config.yaml
intermediate_size: 768
vocab_size: 1637
positions: "rope"
init_std_o: 0.0565
init_std_up: 0.0651
weight_decay: 0.0
batch_tokens: 32768
max_seq_len: 256
doc_mask: false
train_tokens: 137200000
Each number is 200 + 40 x the weight over the matrix's rms, rounded and kept within 0 to 999. Layers, rows and columns count from 0.

# layer 2 MLP up, 768x192, rms 0.0652, rows 150-204, columns 64-127
170,221,246,217,217,237,189,143,115,187,285,176,243,176,277,127,217,180,184,218,242,247,264,125,217,150,260,211,172,140,189,244,257,162,198,230,182,194,98,135,179,173,244,259,141,120,189,208,232,233,278,193,225,260,250,312,187,202,215,160,149,215,253,203
248,260,196,165,203,218,231,92,163,196,162,186,185,243,152,144,255,173,270,242,217,173,225,183,192,273,184,214,232,144,205,196,146,235,250,183,202,192,235,202,236,214,176,227,246,230,160,265,139,174,191,205,161,177,159,183,211,214,223,201,201,211,173,198
213,168,229,181,182,279,257,158,241,191,184,241,195,198,170,235,201,158,217,215,226,187,280,209,126,235,254,186,218,202,206,176,90,203,177,136,194,267,197,206,222,254,206,228,175,173,208,163,203,198,184,177,182,247,185,148,188,142,224,192,200,267,186,243
124,213,252,223,197,187,186,267,259,206,183,203,179,191,253,210,221,291,215,222,209,189,188,177,256,250,261,202,199,252,169,136,127,188,237,172,127,280,203,203,173,229,206,176,220,228,238,244,188,196,169,142,244,196,187,209,199,289,236,196,187,198,216,221
253,194,261,178,168,126,248,152,166,194,197,103,129,127,264,166,153,149,119,252,233,274,148,228,206,183,267,123,213,207,291,216,190,166,161,253,187,246,149,283,252,139,240,204,172,189,104,222,181,202,224,190,145,272,137,245,99,232,163,185,175,254,184,176
244,146,220,197,217,208,199,155,120,157,257,180,181,221,215,252,247,159,247,161,220,281,279,167,187,203,177,179,192,206,212,138,253,191,157,216,151,279,220,187,227,231,143,250,229,266,199,188,205,216,207,230,203,211,235,215,266,199,178,182,237,157,189,158
144,247,245,206,216,201,162,158,196,173,162,202,200,183,199,208,138,122,178,181,201,245,164,202,164,216,255,236,159,145,208,232,190,199,178,193,167,155,133,208,275,194,196,189,167,189,173,209,226,261,276,256,186,199,180,241,170,221,180,228,146,292,111,263
182,253,164,188,157,141,219,146,196,221,210,213,179,211,203,235,235,144,143,173,208,223,262,139,222,158,218,177,141,168,185,201,163,236,208,210,210,224,227,214,161,229,180,262,239,166,205,216,180,201,220,163,206,134,244,232,150,214,214,150,219,186,204,210
252,318,247,142,253,133,257,171,242,222,188,190,146,119,193,245,269,202,173,214,273,213,224,187,154,215,169,199,171,169,249,262,180,169,260,211,204,160,207,216,212,248,140,155,130,130,138,177,201,218,178,170,172,202,219,241,172,238,166,245,228,154,182,258
175,267,162,244,218,209,244,225,193,145,213,172,202,243,221,226,153,129,159,226,236,186,237,262,259,250,275,133,259,199,181,205,167,187,128,168,190,223,178,227,209,170,214,260,174,256,201,195,233,203,208,220,216,245,251,141,226,252,279,164,220,202,197,275
234,141,269,230,228,217,192,206,120,149,84,176,171,217,247,193,192,240,197,187,214,230,154,176,173,240,188,124,185,191,242,170,177,159,118,147,147,307,170,199,201,170,207,240,220,202,216,188,237,168,208,188,186,229,221,162,212,237,151,207,170,178,248,268
129,185,172,148,163,127,163,184,128,172,205,193,256,267,209,148,210,239,158,220,220,195,209,191,238,240,186,153,271,169,254,122,155,274,160,343,165,203,199,145,195,169,253,206,202,162,113,226,203,76,267,201,205,214,144,203,85,118,229,166,226,149,199,172
203,240,177,243,206,255,239,232,145,239,201,184,154,176,260,225,242,177,225,187,187,265,195,174,178,228,126,262,219,140,182,169,128,212,208,264,281,231,255,246,185,222,237,128,199,208,215,223,201,211,198,131,183,238,167,245,191,197,221,256,177,171,248,218
241,217,189,195,187,189,145,229,189,160,164,209,203,229,169,228,168,191,181,264,199,136,178,286,190,192,146,196,185,146,179,141,208,247,301,172,178,183,252,192,227,193,176,190,228,205,200,245,157,171,186,276,176,170,207,162,148,189,210,276,146,206,203,184
179,205,191,124,208,243,208,244,160,191,246,246,202,286,153,200,202,199,228,201,251,233,191,258,122,284,206,248,173,227,233,149,238,231,184,141,159,230,196,191,157,241,210,242,173,184,176,263,149,215,173,250,154,230,148,119,228,205,184,219,214,270,189,144
208,229,189,209,236,233,153,276,197,116,137,148,189,200,224,162,148,125,186,236,207,207,163,256,224,236,197,257,212,216,233,228,232,217,163,173,147,164,202,185,186,157,211,211,223,221,246,172,177,155,188,142,183,167,250,214,187,283,212,175,202,158,190,187
147,153,154,245,212,207,171,186,283,215,164,208,203,203,205,205,129,240,189,155,186,209,198,195,133,201,171,260,213,167,153,236,239,183,234,206,210,220,130,214,178,231,139,109,200,275,97,109,121,196,231,209,185,190,199,172,259,195,216,213,178,164,194,211
219,237,206,217,146,207,155,178,220,289,227,221,228,101,239,180,185,183,183,242,253,117,187,208,138,254,241,229,124,204,224,205,160,296,274,260,248,206,294,247,162,166,262,149,256,240,243,213,219,188,211,227,273,218,179,280,125,262,206,102,150,251,160,162
236,221,212,205,166,208,174,247,219,266,156,181,224,148,266,203,166,153,166,148,248,199,153,235,229,222,160,161,207,218,218,196,253,224,186,142,243,184,140,181,202,264,201,183,208,211,242,178,200,222,227,124,209,136,204,224,137,195,195,198,178,223,185,196
182,168,223,186,189,209,189,202,164,222,214,273,188,193,124,215,204,150,249,270,173,165,150,233,150,186,146,244,139,211,200,196,132,174,173,196,156,210,164,158,145,203,274,187,176,202,197,162,164,165,179,222,230,240,193,236,292,183,161,109,205,265,193,285
192,268,204,216,106,184,176,196,128,198,218,202,214,153,160,130,120,130,173,267,220,202,238,227,243,225,220,182,275,177,203,199,305,234,193,259,202,218,175,208,242,178,214,253,223,154,244,160,182,246,276,319,165,169,245,199,167,216,224,234,119,203,261,209
172,226,230,202,182,232,261,205,174,144,220,199,179,197,136,193,205,187,190,178,238,201,238,181,228,205,192,255,200,143,154,172,234,213,203,216,184,214,172,194,186,171,191,218,188,145,228,244,214,209,190,221,206,151,214,230,201,242,248,150,205,217,179,256
186,222,185,181,145,161,150,154,145,243,128,244,237,144,206,184,196,197,209,208,213,179,192,179,221,210,163,207,178,149,209,153,193,230,194,194,173,251,196,306,214,200,133,198,256,226,208,198,187,188,154,246,213,204,200,217,177,209,197,259,256,237,222,165
214,183,250,234,195,234,157,230,155,158,227,207,175,208,255,207,189,154,200,153,155,210,203,142,199,186,139,205,178,113,255,247,215,135,202,217,179,251,220,192,210,224,203,209,256,252,262,163,231,246,256,188,239,237,128,217,228,217,243,168,199,242,252,222
199,171,224,245,153,185,307,255,144,197,191,136,145,182,224,155,121,221,184,206,217,224,165,229,273,186,127,185,245,177,200,168,207,202,139,221,191,209,278,201,191,224,169,177,198,199,168,246,159,210,198,195,186,248,208,166,207,202,220,192,186,180,215,268
204,152,132,222,140,247,176,231,219,160,265,219,238,259,199,189,187,218,161,194,138,117,256,264,142,189,261,122,131,146,187,174,193,254,236,148,251,267,240,192,224,188,226,213,199,218,259,150,242,150,291,227,224,140,237,161,143,179,134,116,242,180,277,221
255,245,214,221,131,245,221,241,160,220,232,202,177,155,194,275,159,229,200,261,191,250,238,230,291,234,191,213,260,200,250,189,169,212,233,208,220,168,163,217,153,217,157,206,193,158,218,204,199,223,185,190,183,197,230,182,146,185,176,217,172,191,187,223
153,247,240,88,143,228,151,283,156,181,185,242,118,157,242,238,176,219,224,242,229,216,174,176,197,217,208,234,224,221,271,164,276,169,160,123,198,210,182,168,213,187,173,263,147,262,70,224,253,218,194,218,169,135,222,156,195,217,254,199,138,194,216,193
221,253,202,236,259,146,249,190,221,191,162,218,178,197,183,157,180,148,258,218,237,164,232,272,203,204,191,205,213,168,193,177,189,153,173,185,224,234,213,223,220,198,275,259,224,145,255,134,161,264,204,186,205,249,181,188,223,188,174,197,123,278,132,181
139,231,252,166,205,209,151,176,236,242,172,177,273,206,185,236,218,183,192,226,206,260,214,234,170,152,215,146,187,208,277,156,197,139,275,183,215,234,227,221,237,240,139,153,189,202,177,134,189,219,272,180,240,298,120,188,143,178,209,206,180,128,256,172
248,143,246,202,230,164,137,152,122,256,205,199,178,209,231,209,161,135,214,201,187,163,177,176,186,170,231,157,160,90,228,262,193,213,209,248,224,217,193,190,237,173,140,249,224,253,182,217,212,262,206,140,142,176,142,124,199,148,192,188,145,170,189,153
229,204,193,226,223,154,257,158,206,135,129,119,123,211,133,92,137,272,137,278,175,124,178,214,155,254,241,165,274,185,136,196,188,195,194,243,197,183,185,240,142,249,208,253,236,256,202,177,187,197,297,142,150,174,218,163,123,258,227,232,144,221,154,193
199,201,270,210,166,213,194,226,237,192,188,155,120,176,219,229,189,224,220,206,203,214,257,288,164,185,119,150,171,209,241,220,184,167,174,233,209,180,189,237,206,189,229,236,139,237,186,180,187,192,182,170,201,100,187,204,178,150,202,287,227,196,153,259
157,294,122,241,286,209,193,181,225,230,127,229,85,233,154,165,172,177,192,201,216,196,194,248,94,178,199,259,210,195,129,205,267,175,220,117,117,201,181,235,161,170,210,201,167,205,234,321,195,233,250,112,211,75,265,221,214,291,156,160,196,257,171,260
169,186,212,212,189,161,171,192,218,170,204,236,104,148,247,174,240,184,214,201,187,269,183,202,216,154,178,249,211,163,293,208,176,210,219,242,229,218,245,209,219,141,212,167,223,234,183,163,125,277,240,166,174,175,214,235,207,229,221,231,175,239,214,192
157,151,187,220,191,178,223,183,251,213,164,202,189,240,172,249,185,264,143,217,196,147,134,191,210,191,216,150,208,160,228,130,195,265,208,196,211,191,213,197,235,171,233,209,188,218,188,225,294,221,235,245,137,193,167,248,201,226,230,197,159,222,217,188
172,131,240,240,145,185,252,238,163,261,248,213,192,146,130,265,169,178,140,166,228,151,190,210,213,208,218,204,188,188,165,221,177,211,164,231,167,202,251,169,248,185,269,267,134,217,247,153,201,257,266,245,172,235,196,217,218,152,181,208,197,208,205,160
244,183,230,176,163,182,201,138,156,248,203,201,246,220,211,197,158,151,113,268,252,275,173,268,234,127,190,140,258,222,199,211,144,210,248,200,204,223,194,215,211,198,229,283,294,280,208,237,182,234,183,206,104,207,203,248,141,178,279,215,197,147,248,216
203,196,234,262,272,203,235,146,181,176,157,212,268,195,191,135,243,169,105,143,161,189,114,185,163,278,199,205,152,163,287,264,213,312,230,233,181,116,259,255,243,122,204,196,215,267,299,194,146,93,253,243,114,194,202,231,162,174,193,212,230,110,239,196
161,225,181,156,208,220,103,229,174,189,175,206,198,192,160,308,162,158,285,215,198,178,203,223,168,272,217,222,169,223,158,185,289,132,161,163,289,220,257,245,169,304,250,190,193,158,166,157,230,191,177,251,136,188,216,235,175,193,171,137,210,162,140,172
193,154,165,261,209,172,191,219,172,230,141,171,217,181,171,198,225,254,198,212,179,207,135,195,188,186,199,156,242,172,271,120,201,217,167,260,139,223,222,180,213,220,155,220,173,153,178,252,244,240,267,247,241,142,182,158,226,243,209,218,241,229,252,197
174,198,202,297,219,175,160,174,173,210,196,236,246,251,198,177,254,217,107,236,145,135,228,253,130,221,239,202,238,187,215,208,243,189,198,360,187,137,240,203,131,189,184,270,241,138,203,286,226,253,178,195,146,221,115,194,310,164,231,211,232,271,167,241
188,228,213,259,225,172,175,192,222,243,178,178,228,235,226,148,211,273,220,225,178,240,234,205,297,189,202,234,292,223,219,146,140,196,228,200,214,96,228,227,142,174,214,174,241,258,218,190,161,135,131,214,276,101,259,160,208,195,243,166,201,195,238,210
214,156,173,270,179,249,216,333,194,234,231,205,236,187,214,237,131,187,198,184,127,273,145,255,196,239,166,200,153,245,192,61,173,216,226,260,207,212,232,211,226,237,201,246,179,223,196,138,172,214,178,259,189,285,146,257,76,250,165,215,238,194,268,202
258,205,222,127,201,157,177,185,166,137,183,232,244,226,199,147,270,173,186,276,245,214,250,252,208,169,231,200,127,178,173,201,205,101,210,197,280,194,186,168,203,146,170,240,258,212,181,184,254,213,185,191,256,188,180,177,202,213,232,225,154,194,184,221
259,234,219,214,223,206,232,217,232,155,194,240,196,142,162,225,217,205,247,234,175,162,198,187,218,179,172,160,241,240,249,141,158,189,189,201,275,276,204,210,234,266,172,213,149,185,256,180,181,201,202,73,188,183,227,207,232,210,249,196,201,220,163,216
176,221,260,248,188,157,130,211,132,136,199,253,182,164,237,160,161,153,172,273,277,151,249,208,159,198,224,215,156,250,236,187,221,145,212,236,251,245,123,125,272,145,141,165,144,188,199,168,139,264,238,172,146,161,208,218,162,167,243,206,179,212,193,284
190,234,136,170,209,123,242,214,92,199,170,212,161,249,189,178,178,219,228,155,142,196,175,212,210,174,299,124,224,213,197,167,146,192,208,226,254,160,196,170,209,225,285,168,182,258,284,171,215,225,188,264,204,223,223,172,208,166,237,182,177,236,130,142
172,169,181,219,241,225,264,187,216,134,231,211,173,118,231,194,191,219,126,270,202,265,219,206,212,215,168,213,183,258,122,226,162,175,180,211,311,235,244,207,138,320,308,220,203,226,236,193,226,244,129,237,185,250,208,223,232,136,204,142,292,181,189,227
115,248,185,176,129,219,268,222,191,235,159,190,171,228,161,232,217,176,215,225,155,175,256,177,252,236,193,231,228,254,222,179,195,133,167,115,233,226,248,108,256,182,262,190,134,190,222,213,189,164,195,145,196,191,211,143,211,217,195,146,221,212,145,247
242,186,193,159,250,208,148,202,201,210,175,244,155,258,181,212,216,257,208,144,169,250,137,257,131,196,213,218,153,184,165,163,205,168,221,236,206,230,236,228,260,219,118,223,196,225,152,150,179,206,207,236,257,165,184,237,144,217,205,219,213,199,215,209
211,272,103,191,201,151,184,157,232,296,216,222,132,180,177,197,122,164,202,230,236,181,145,190,143,206,215,198,258,168,172,257,241,160,180,134,162,284,219,261,217,190,179,167,109,283,239,181,209,237,211,107,133,176,200,196,121,200,162,228,217,193,175,203
198,216,244,192,191,166,189,182,121,104,234,167,165,298,176,239,205,130,159,214,206,163,205,168,178,227,262,156,210,229,211,240,191,179,215,179,108,191,153,177,169,181,180,217,231,208,223,216,198,181,182,158,139,235,176,237,189,234,176,219,146,181,194,253
109,135,255,274,181,188,170,160,188,203,253,228,185,160,207,216,219,125,214,83,159,191,182,211,228,216,209,172,180,213,252,159,217,199,226,157,149,201,158,186,184,221,174,161,229,305,202,192,155,280,245,180,114,202,225,275,119,157,204,209,208,182,154,285
161,234,191,269,243,186,172,191,246,129,192,274,130,238,236,167,258,183,170,226,189,211,202,140,142,212,267,177,212,224,254,239,204,183,206,122,214,230,159,206,198,168,223,243,101,230,158,224,177,248,232,210,196,192,209,207,179,214,225,244,244,250,220,205
# layer 2 MLP down (transposed), 768x192, rms 0.0652, rows 150-203, columns 64-127
267,230,152,174,196,179,257,227,207,170,187,262,144,108,198,251,196,188,207,178,137,183,159,200,189,242,207,235,254,236,247,191,200,213,215,175,286,227,250,258,224,176,157,170,254,269,150,263,179,208,162,214,184,185,179,164,184,237,208,233,263,184,148,227
170,135,126,141,166,196,193,211,242,166,245,166,267,190,234,275,113,169,115,179,169,211,246,266,192,96,235,139,197,215,134,252,274,149,182,178,202,181,211,195,98,234,266,253,213,125,201,193,288,172,186,174,195,171,225,231,199,152,211,245,212,167,126,187
214,279,199,176,221,145,163,243,157,216,171,198,231,227,237,159,174,247,204,212,197,245,169,211,238,171,147,211,170,199,218,171,230,175,211,210,201,146,166,221,188,165,191,206,291,135,229,230,195,175,246,225,223,210,204,214,193,293,159,205,178,135,257,141
222,204,191,179,240,224,240,181,161,138,262,209,224,163,164,221,153,176,168,229,143,205,237,255,174,227,149,149,254,222,195,204,277,151,214,237,261,148,198,181,175,188,262,180,202,175,191,200,190,201,167,251,163,190,182,201,215,121,137,223,261,210,207,235
199,182,183,230,232,220,234,296,201,238,188,245,172,249,174,201,242,176,298,167,189,170,241,163,222,173,206,249,168,190,159,175,248,215,245,219,259,180,211,165,158,216,176,163,150,159,270,226,231,213,244,273,255,211,273,168,204,125,244,223,123,122,231,118
152,246,241,227,202,160,207,240,232,243,137,199,154,186,172,204,148,102,202,205,162,97,111,205,188,194,234,271,235,203,203,235,153,111,202,181,132,188,174,210,151,152,253,144,195,122,174,186,234,226,274,165,188,234,177,201,160,174,123,196,156,267,159,203
210,208,155,145,187,189,183,255,178,230,245,203,157,171,210,121,229,214,223,214,234,142,186,220,194,161,198,144,218,255,172,194,196,185,156,215,193,243,263,183,155,197,229,195,184,203,243,221,208,173,105,234,161,207,260,177,230,144,227,138,302,124,217,150
249,161,163,150,252,194,250,151,279,214,203,144,223,159,203,142,215,185,107,149,233,217,178,101,270,236,166,160,210,239,175,121,246,247,198,249,166,229,252,229,182,216,212,128,140,238,150,119,225,265,261,186,238,152,198,251,188,217,238,255,126,178,130,175
174,183,244,260,204,257,266,238,143,243,172,163,78,214,265,190,184,193,174,237,171,259,202,165,188,208,245,272,259,256,196,217,261,183,150,184,195,222,229,236,142,195,264,275,213,243,161,193,289,225,148,158,186,148,250,145,209,163,250,118,184,173,133,226
226,181,254,192,219,210,175,180,162,196,151,219,158,180,168,193,190,244,221,203,206,242,201,124,106,161,154,270,136,210,242,150,226,231,242,194,167,210,216,181,243,253,199,143,201,170,220,206,160,213,179,152,181,156,179,307,161,183,122,186,171,251,155,113
93,168,176,179,155,183,195,180,254,182,218,140,270,231,134,217,131,158,189,201,190,213,224,188,271,168,147,186,121,212,173,251,239,166,216,206,264,146,220,216,143,153,205,194,314,106,171,224,241,265,160,255,156,167,336,213,271,232,186,242,185,246,132,224
245,242,196,288,263,272,247,130,223,206,171,205,178,154,201,222,136,234,199,258,225,192,209,191,235,176,283,214,172,238,211,205,185,148,170,109,219,194,203,195,219,249,138,233,157,256,278,169,198,227,207,211,198,233,213,174,264,234,242,225,181,186,219,157
194,186,204,180,218,132,167,196,217,168,216,173,217,257,201,213,119,242,206,182,199,129,245,193,181,233,168,134,171,230,229,216,222,155,236,95,171,205,176,164,213,151,180,212,144,234,177,151,213,166,205,263,166,179,201,185,203,149,176,179,188,202,140,173
150,208,87,178,176,185,263,193,121,232,192,207,190,189,249,211,213,96,261,224,235,273,261,124,195,178,213,208,235,252,258,184,215,148,181,158,210,264,114,226,299,149,251,249,174,191,119,203,253,135,258,205,179,142,247,181,201,207,238,162,220,188,312,181
201,231,226,276,241,181,186,158,178,216,164,162,221,122,214,232,166,192,110,234,168,180,153,221,202,169,190,205,177,191,170,251,162,142,240,214,170,227,240,237,243,172,143,179,195,249,203,125,256,174,256,155,153,174,192,200,155,201,184,181,207,174,252,241
111,180,162,208,180,171,246,89,143,262,211,256,198,217,235,188,206,246,206,201,181,233,215,159,218,198,250,143,236,189,187,151,181,153,228,212,177,216,216,222,174,205,225,217,167,153,181,215,256,208,182,277,184,206,173,250,191,160,231,181,167,261,265,200
234,175,209,208,178,224,256,199,128,155,263,248,183,226,194,210,293,172,236,211,199,205,184,192,288,175,233,160,219,225,248,178,209,233,195,174,182,148,240,237,238,147,219,245,205,140,283,268,234,251,184,200,189,182,187,240,140,175,199,172,203,227,212,183
246,113,165,215,254,208,212,292,114,164,188,225,199,227,220,237,204,188,256,198,211,225,235,225,240,155,131,154,259,225,224,234,230,131,158,195,140,180,179,228,169,249,203,177,152,132,189,186,198,293,223,162,200,174,198,126,240,180,197,211,216,110,255,203
190,170,247,176,153,212,228,169,173,132,239,320,146,173,219,159,268,237,258,126,168,208,296,177,183,181,197,204,149,245,249,144,213,176,285,201,179,260,205,205,201,145,151,192,191,187,163,180,238,199,196,196,183,260,207,186,249,234,265,217,282,174,168,200
227,249,198,209,151,239,216,198,231,163,263,178,187,168,248,225,150,202,180,192,211,262,230,120,228,160,271,193,223,227,236,192,275,218,286,187,231,191,200,258,276,199,129,211,270,259,246,255,273,286,190,145,208,180,231,178,118,149,173,228,202,169,149,170
197,183,165,182,222,213,218,186,211,208,167,247,174,233,158,200,249,208,230,171,210,207,202,187,167,212,188,242,210,165,164,160,113,140,203,171,219,187,213,170,181,170,229,226,167,234,158,264,212,194,223,160,168,194,137,205,301,174,148,217,227,167,153,213
232,235,229,141,212,250,216,170,193,184,203,214,225,170,161,206,169,206,120,257,255,218,164,171,235,182,221,266,175,232,174,180,185,196,152,227,190,169,184,186,254,175,181,187,145,236,162,153,185,229,238,129,155,172,207,220,197,271,153,211,232,208,212,138
251,201,208,228,194,225,244,291,204,180,225,147,210,204,156,213,162,209,196,211,153,281,227,206,160,183,245,232,248,251,175,261,188,215,218,226,259,160,222,101,170,217,236,192,205,186,174,262,231,195,232,166,184,131,188,146,173,215,245,188,184,154,235,200
214,233,199,161,187,214,213,178,259,226,228,187,167,159,237,183,238,204,230,229,165,174,170,248,202,165,263,168,209,265,117,193,229,217,180,195,118,119,210,246,238,136,191,192,169,187,90,207,208,125,246,197,167,158,223,187,129,155,152,192,192,218,222,180
230,250,168,219,282,208,122,225,203,234,186,215,226,247,204,124,237,175,216,194,195,260,227,134,139,206,252,242,233,208,196,277,205,205,204,176,235,180,162,271,205,189,281,222,261,214,236,194,191,219,252,222,164,190,114,206,236,228,207,276,248,190,200,82
149,230,250,173,255,125,259,157,193,233,119,191,160,156,140,184,213,144,221,239,230,237,188,155,198,218,190,232,258,241,182,187,170,158,208,203,140,206,184,214,197,175,181,190,209,236,190,200,135,208,148,156,190,245,201,270,209,182,235,246,176,252,133,171
152,165,206,222,173,166,156,169,246,195,184,152,258,132,236,164,210,158,168,178,204,161,178,205,152,207,227,148,155,217,191,233,320,197,207,217,172,218,265,181,263,167,247,225,215,256,192,195,152,165,230,229,204,147,176,260,272,195,212,208,174,160,184,184
204,181,178,267,314,249,225,89,250,235,195,208,253,244,181,198,231,221,180,189,160,248,237,191,230,175,170,244,177,217,137,263,101,219,288,293,195,208,208,213,192,246,220,150,215,157,256,203,151,188,231,158,243,280,177,173,157,164,171,236,176,193,144,145
181,144,187,215,149,219,167,201,193,211,246,176,171,176,194,280,192,197,148,184,188,222,208,183,217,193,224,161,177,218,199,248,205,232,219,248,199,212,182,185,179,188,123,175,154,194,162,218,249,155,225,241,169,152,220,211,208,204,215,204,242,155,254,230
280,193,209,226,259,147,191,236,139,89,157,218,200,171,201,156,160,240,155,203,175,237,110,91,260,197,211,194,225,184,192,229,181,222,183,238,190,167,222,150,155,171,210,243,175,263,168,212,198,282,102,208,187,137,162,192,230,157,206,208,208,201,90,309
210,244,133,212,122,165,190,240,245,170,269,169,253,177,182,160,214,251,204,185,147,215,255,205,219,225,186,302,181,208,151,168,237,183,234,256,200,166,168,221,178,197,241,232,161,180,210,196,174,180,222,261,188,233,145,275,201,273,193,224,289,231,174,286
256,224,119,168,281,250,273,133,239,176,220,208,267,213,213,251,104,100,211,145,189,204,127,179,234,297,226,213,155,203,261,186,212,205,298,194,186,207,173,129,209,240,190,261,221,219,292,243,203,206,159,257,190,142,169,201,239,205,184,171,182,214,235,252
175,201,117,204,219,186,216,158,186,187,182,221,205,199,146,196,226,174,200,220,221,154,188,147,282,213,239,270,240,221,213,228,255,238,199,197,184,207,208,203,212,205,179,157,251,168,287,192,206,234,194,195,212,308,246,180,203,271,204,143,214,209,244,115
228,238,202,167,299,123,270,140,210,144,131,223,206,254,211,102,127,178,139,211,156,187,204,190,205,186,218,163,210,176,224,151,205,139,239,94,130,76,159,194,162,241,180,187,180,203,159,254,250,214,125,195,106,131,296,192,217,223,227,180,179,196,186,237
219,206,174,261,192,171,178,207,182,229,206,187,247,161,168,211,207,177,196,220,230,191,144,197,177,242,183,167,189,236,77,180,191,190,153,238,212,164,186,247,186,155,209,198,218,211,178,189,211,191,222,190,200,219,206,198,150,202,202,157,128,161,160,255
252,208,203,176,217,210,166,231,145,157,223,215,216,145,224,148,180,204,185,184,232,228,199,199,220,218,173,227,174,210,153,196,197,141,249,183,205,224,223,231,175,212,209,185,163,222,235,120,143,184,128,214,243,263,218,143,236,213,175,218,222,215,183,184
272,223,194,197,207,197,154,197,249,152,152,188,205,230,226,120,237,185,243,210,185,254,176,211,160,185,187,196,197,223,229,211,162,239,212,182,285,185,160,223,161,195,128,182,258,190,189,218,144,216,170,187,193,159,199,156,153,204,227,172,174,281,158,233
203,204,228,171,147,284,183,271,263,199,213,136,153,226,209,208,245,191,211,176,174,134,194,167,201,238,215,282,166,192,175,201,241,195,163,170,182,197,251,209,198,162,249,198,143,126,209,187,207,170,204,208,264,147,208,149,220,212,185,255,186,233,155,218
152,184,246,248,185,234,169,177,284,72,172,256,211,118,184,130,218,209,209,213,218,186,205,137,151,139,98,188,158,159,260,211,136,201,153,127,256,201,261,186,313,266,201,128,257,242,203,162,221,155,313,189,229,231,88,274,244,326,179,170,250,251,328,209
236,191,189,233,197,154,334,207,231,208,276,225,199,151,224,90,208,133,130,219,181,239,138,148,246,139,234,146,244,161,201,233,166,278,227,215,144,155,186,201,196,108,180,220,182,275,206,239,189,216,221,182,195,223,158,186,202,215,212,255,187,250,231,264
199,267,205,194,240,233,271,172,200,217,252,251,234,212,215,203,159,175,217,194,184,169,214,241,294,150,199,250,263,207,172,237,155,132,224,148,206,178,221,279,214,250,246,215,213,213,196,159,201,228,207,167,201,213,283,149,199,163,182,204,229,173,208,251
294,196,231,170,186,241,217,212,208,200,252,130,172,152,175,234,160,175,224,148,215,212,159,233,177,177,118,222,198,236,221,158,174,224,205,142,259,257,237,185,185,241,217,86,181,231,161,207,263,134,246,256,265,185,210,182,146,178,182,155,144,98,225,177
234,227,208,196,204,227,257,200,238,114,172,207,205,210,223,168,129,155,180,197,237,168,166,151,204,231,197,164,168,217,192,236,245,243,122,197,196,235,215,178,251,259,165,207,249,207,190,202,224,172,222,199,177,213,223,281,169,118,214,212,226,240,200,279
154,199,113,89,171,108,131,83,193,153,198,180,152,219,206,149,269,288,138,174,257,116,232,180,198,120,236,215,223,197,206,288,161,165,183,154,151,209,140,203,163,142,215,158,196,163,219,206,260,177,155,130,177,162,232,165,270,219,221,201,218,173,203,230
161,177,170,158,215,238,186,268,181,264,182,229,155,171,210,212,170,208,196,123,131,175,170,165,173,230,166,222,247,181,293,198,205,268,191,187,139,182,160,191,222,252,207,161,183,190,216,189,135,189,254,207,189,258,213,206,224,179,172,184,196,225,177,185
209,179,197,156,161,199,153,206,167,228,203,181,202,242,218,172,162,198,157,167,303,234,263,212,180,211,271,248,182,187,190,215,243,219,256,223,162,157,214,148,173,143,250,208,218,207,200,185,188,194,198,305,204,209,207,209,169,260,150,186,222,190,226,203
200,207,155,117,299,224,285,175,267,199,213,180,186,211,172,172,231,158,162,143,182,286,179,254,188,204,186,238,224,116,168,231,179,266,195,176,121,154,222,291,160,239,233,158,208,231,197,135,220,166,120,288,242,273,184,178,253,218,116,191,173,208,224,86
171,175,248,199,265,189,168,186,290,195,171,211,260,180,159,221,233,194,155,207,201,224,218,186,186,235,103,214,243,170,198,216,173,287,187,205,211,193,253,273,232,129,143,251,159,186,105,165,199,145,216,139,186,215,189,263,156,212,195,243,213,217,264,214
220,205,240,169,154,175,140,227,160,286,184,248,207,173,181,216,225,196,234,133,193,171,167,195,148,220,192,190,249,199,208,124,232,169,244,212,110,170,146,174,186,84,155,154,172,219,146,173,214,195,263,151,229,187,218,178,195,245,204,187,127,213,205,236
222,171,191,221,295,252,137,121,153,99,241,252,179,162,229,190,161,153,176,140,194,194,95,210,196,161,251,193,185,206,136,169,235,198,230,235,190,206,187,320,137,250,178,212,247,197,148,177,182,252,156,230,243,173,217,218,201,193,222,275,184,249,268,205
219,220,171,125,170,189,241,277,187,183,253,270,138,164,257,163,159,120,214,224,207,229,203,193,225,158,100,127,170,223,198,217,227,187,144,161,205,157,248,212,119,214,261,218,233,192,251,212,235,245,212,178,214,227,278,183,233,220,171,197,189,162,242,180
201,136,178,257,195,223,256,170,215,175,225,219,246,149,213,185,153,138,180,177,200,289,235,180,159,163,194,300,179,231,175,226,278,240,202,158,192,193,171,258,178,169,249,262,284,218,166,213,208,156,169,177,177,160,252,285,262,169,176,234,147,182,208,237
207,215,193,209,161,226,208,159,277,271,214,221,226,149,199,140,219,214,213,193,255,230,265,207,211,135,164,226,214,210,210,156,232,234,188,215,245,214,254,194,193,188,271,164,175,192,130,146,175,203,217,274,227,132,218,145,164,158,208,214,125,243,213,169
269,283,194,230,264,264,197,235,213,197,214,239,213,217,189,207,133,241,221,263,230,217,169,170,208,145,182,269,258,208,149,286,148,220,208,235,225,172,197,262,247,158,183,202,191,151,218,189,216,113,179,235,176,194,128,198,256,213,161,165,242,270,262,123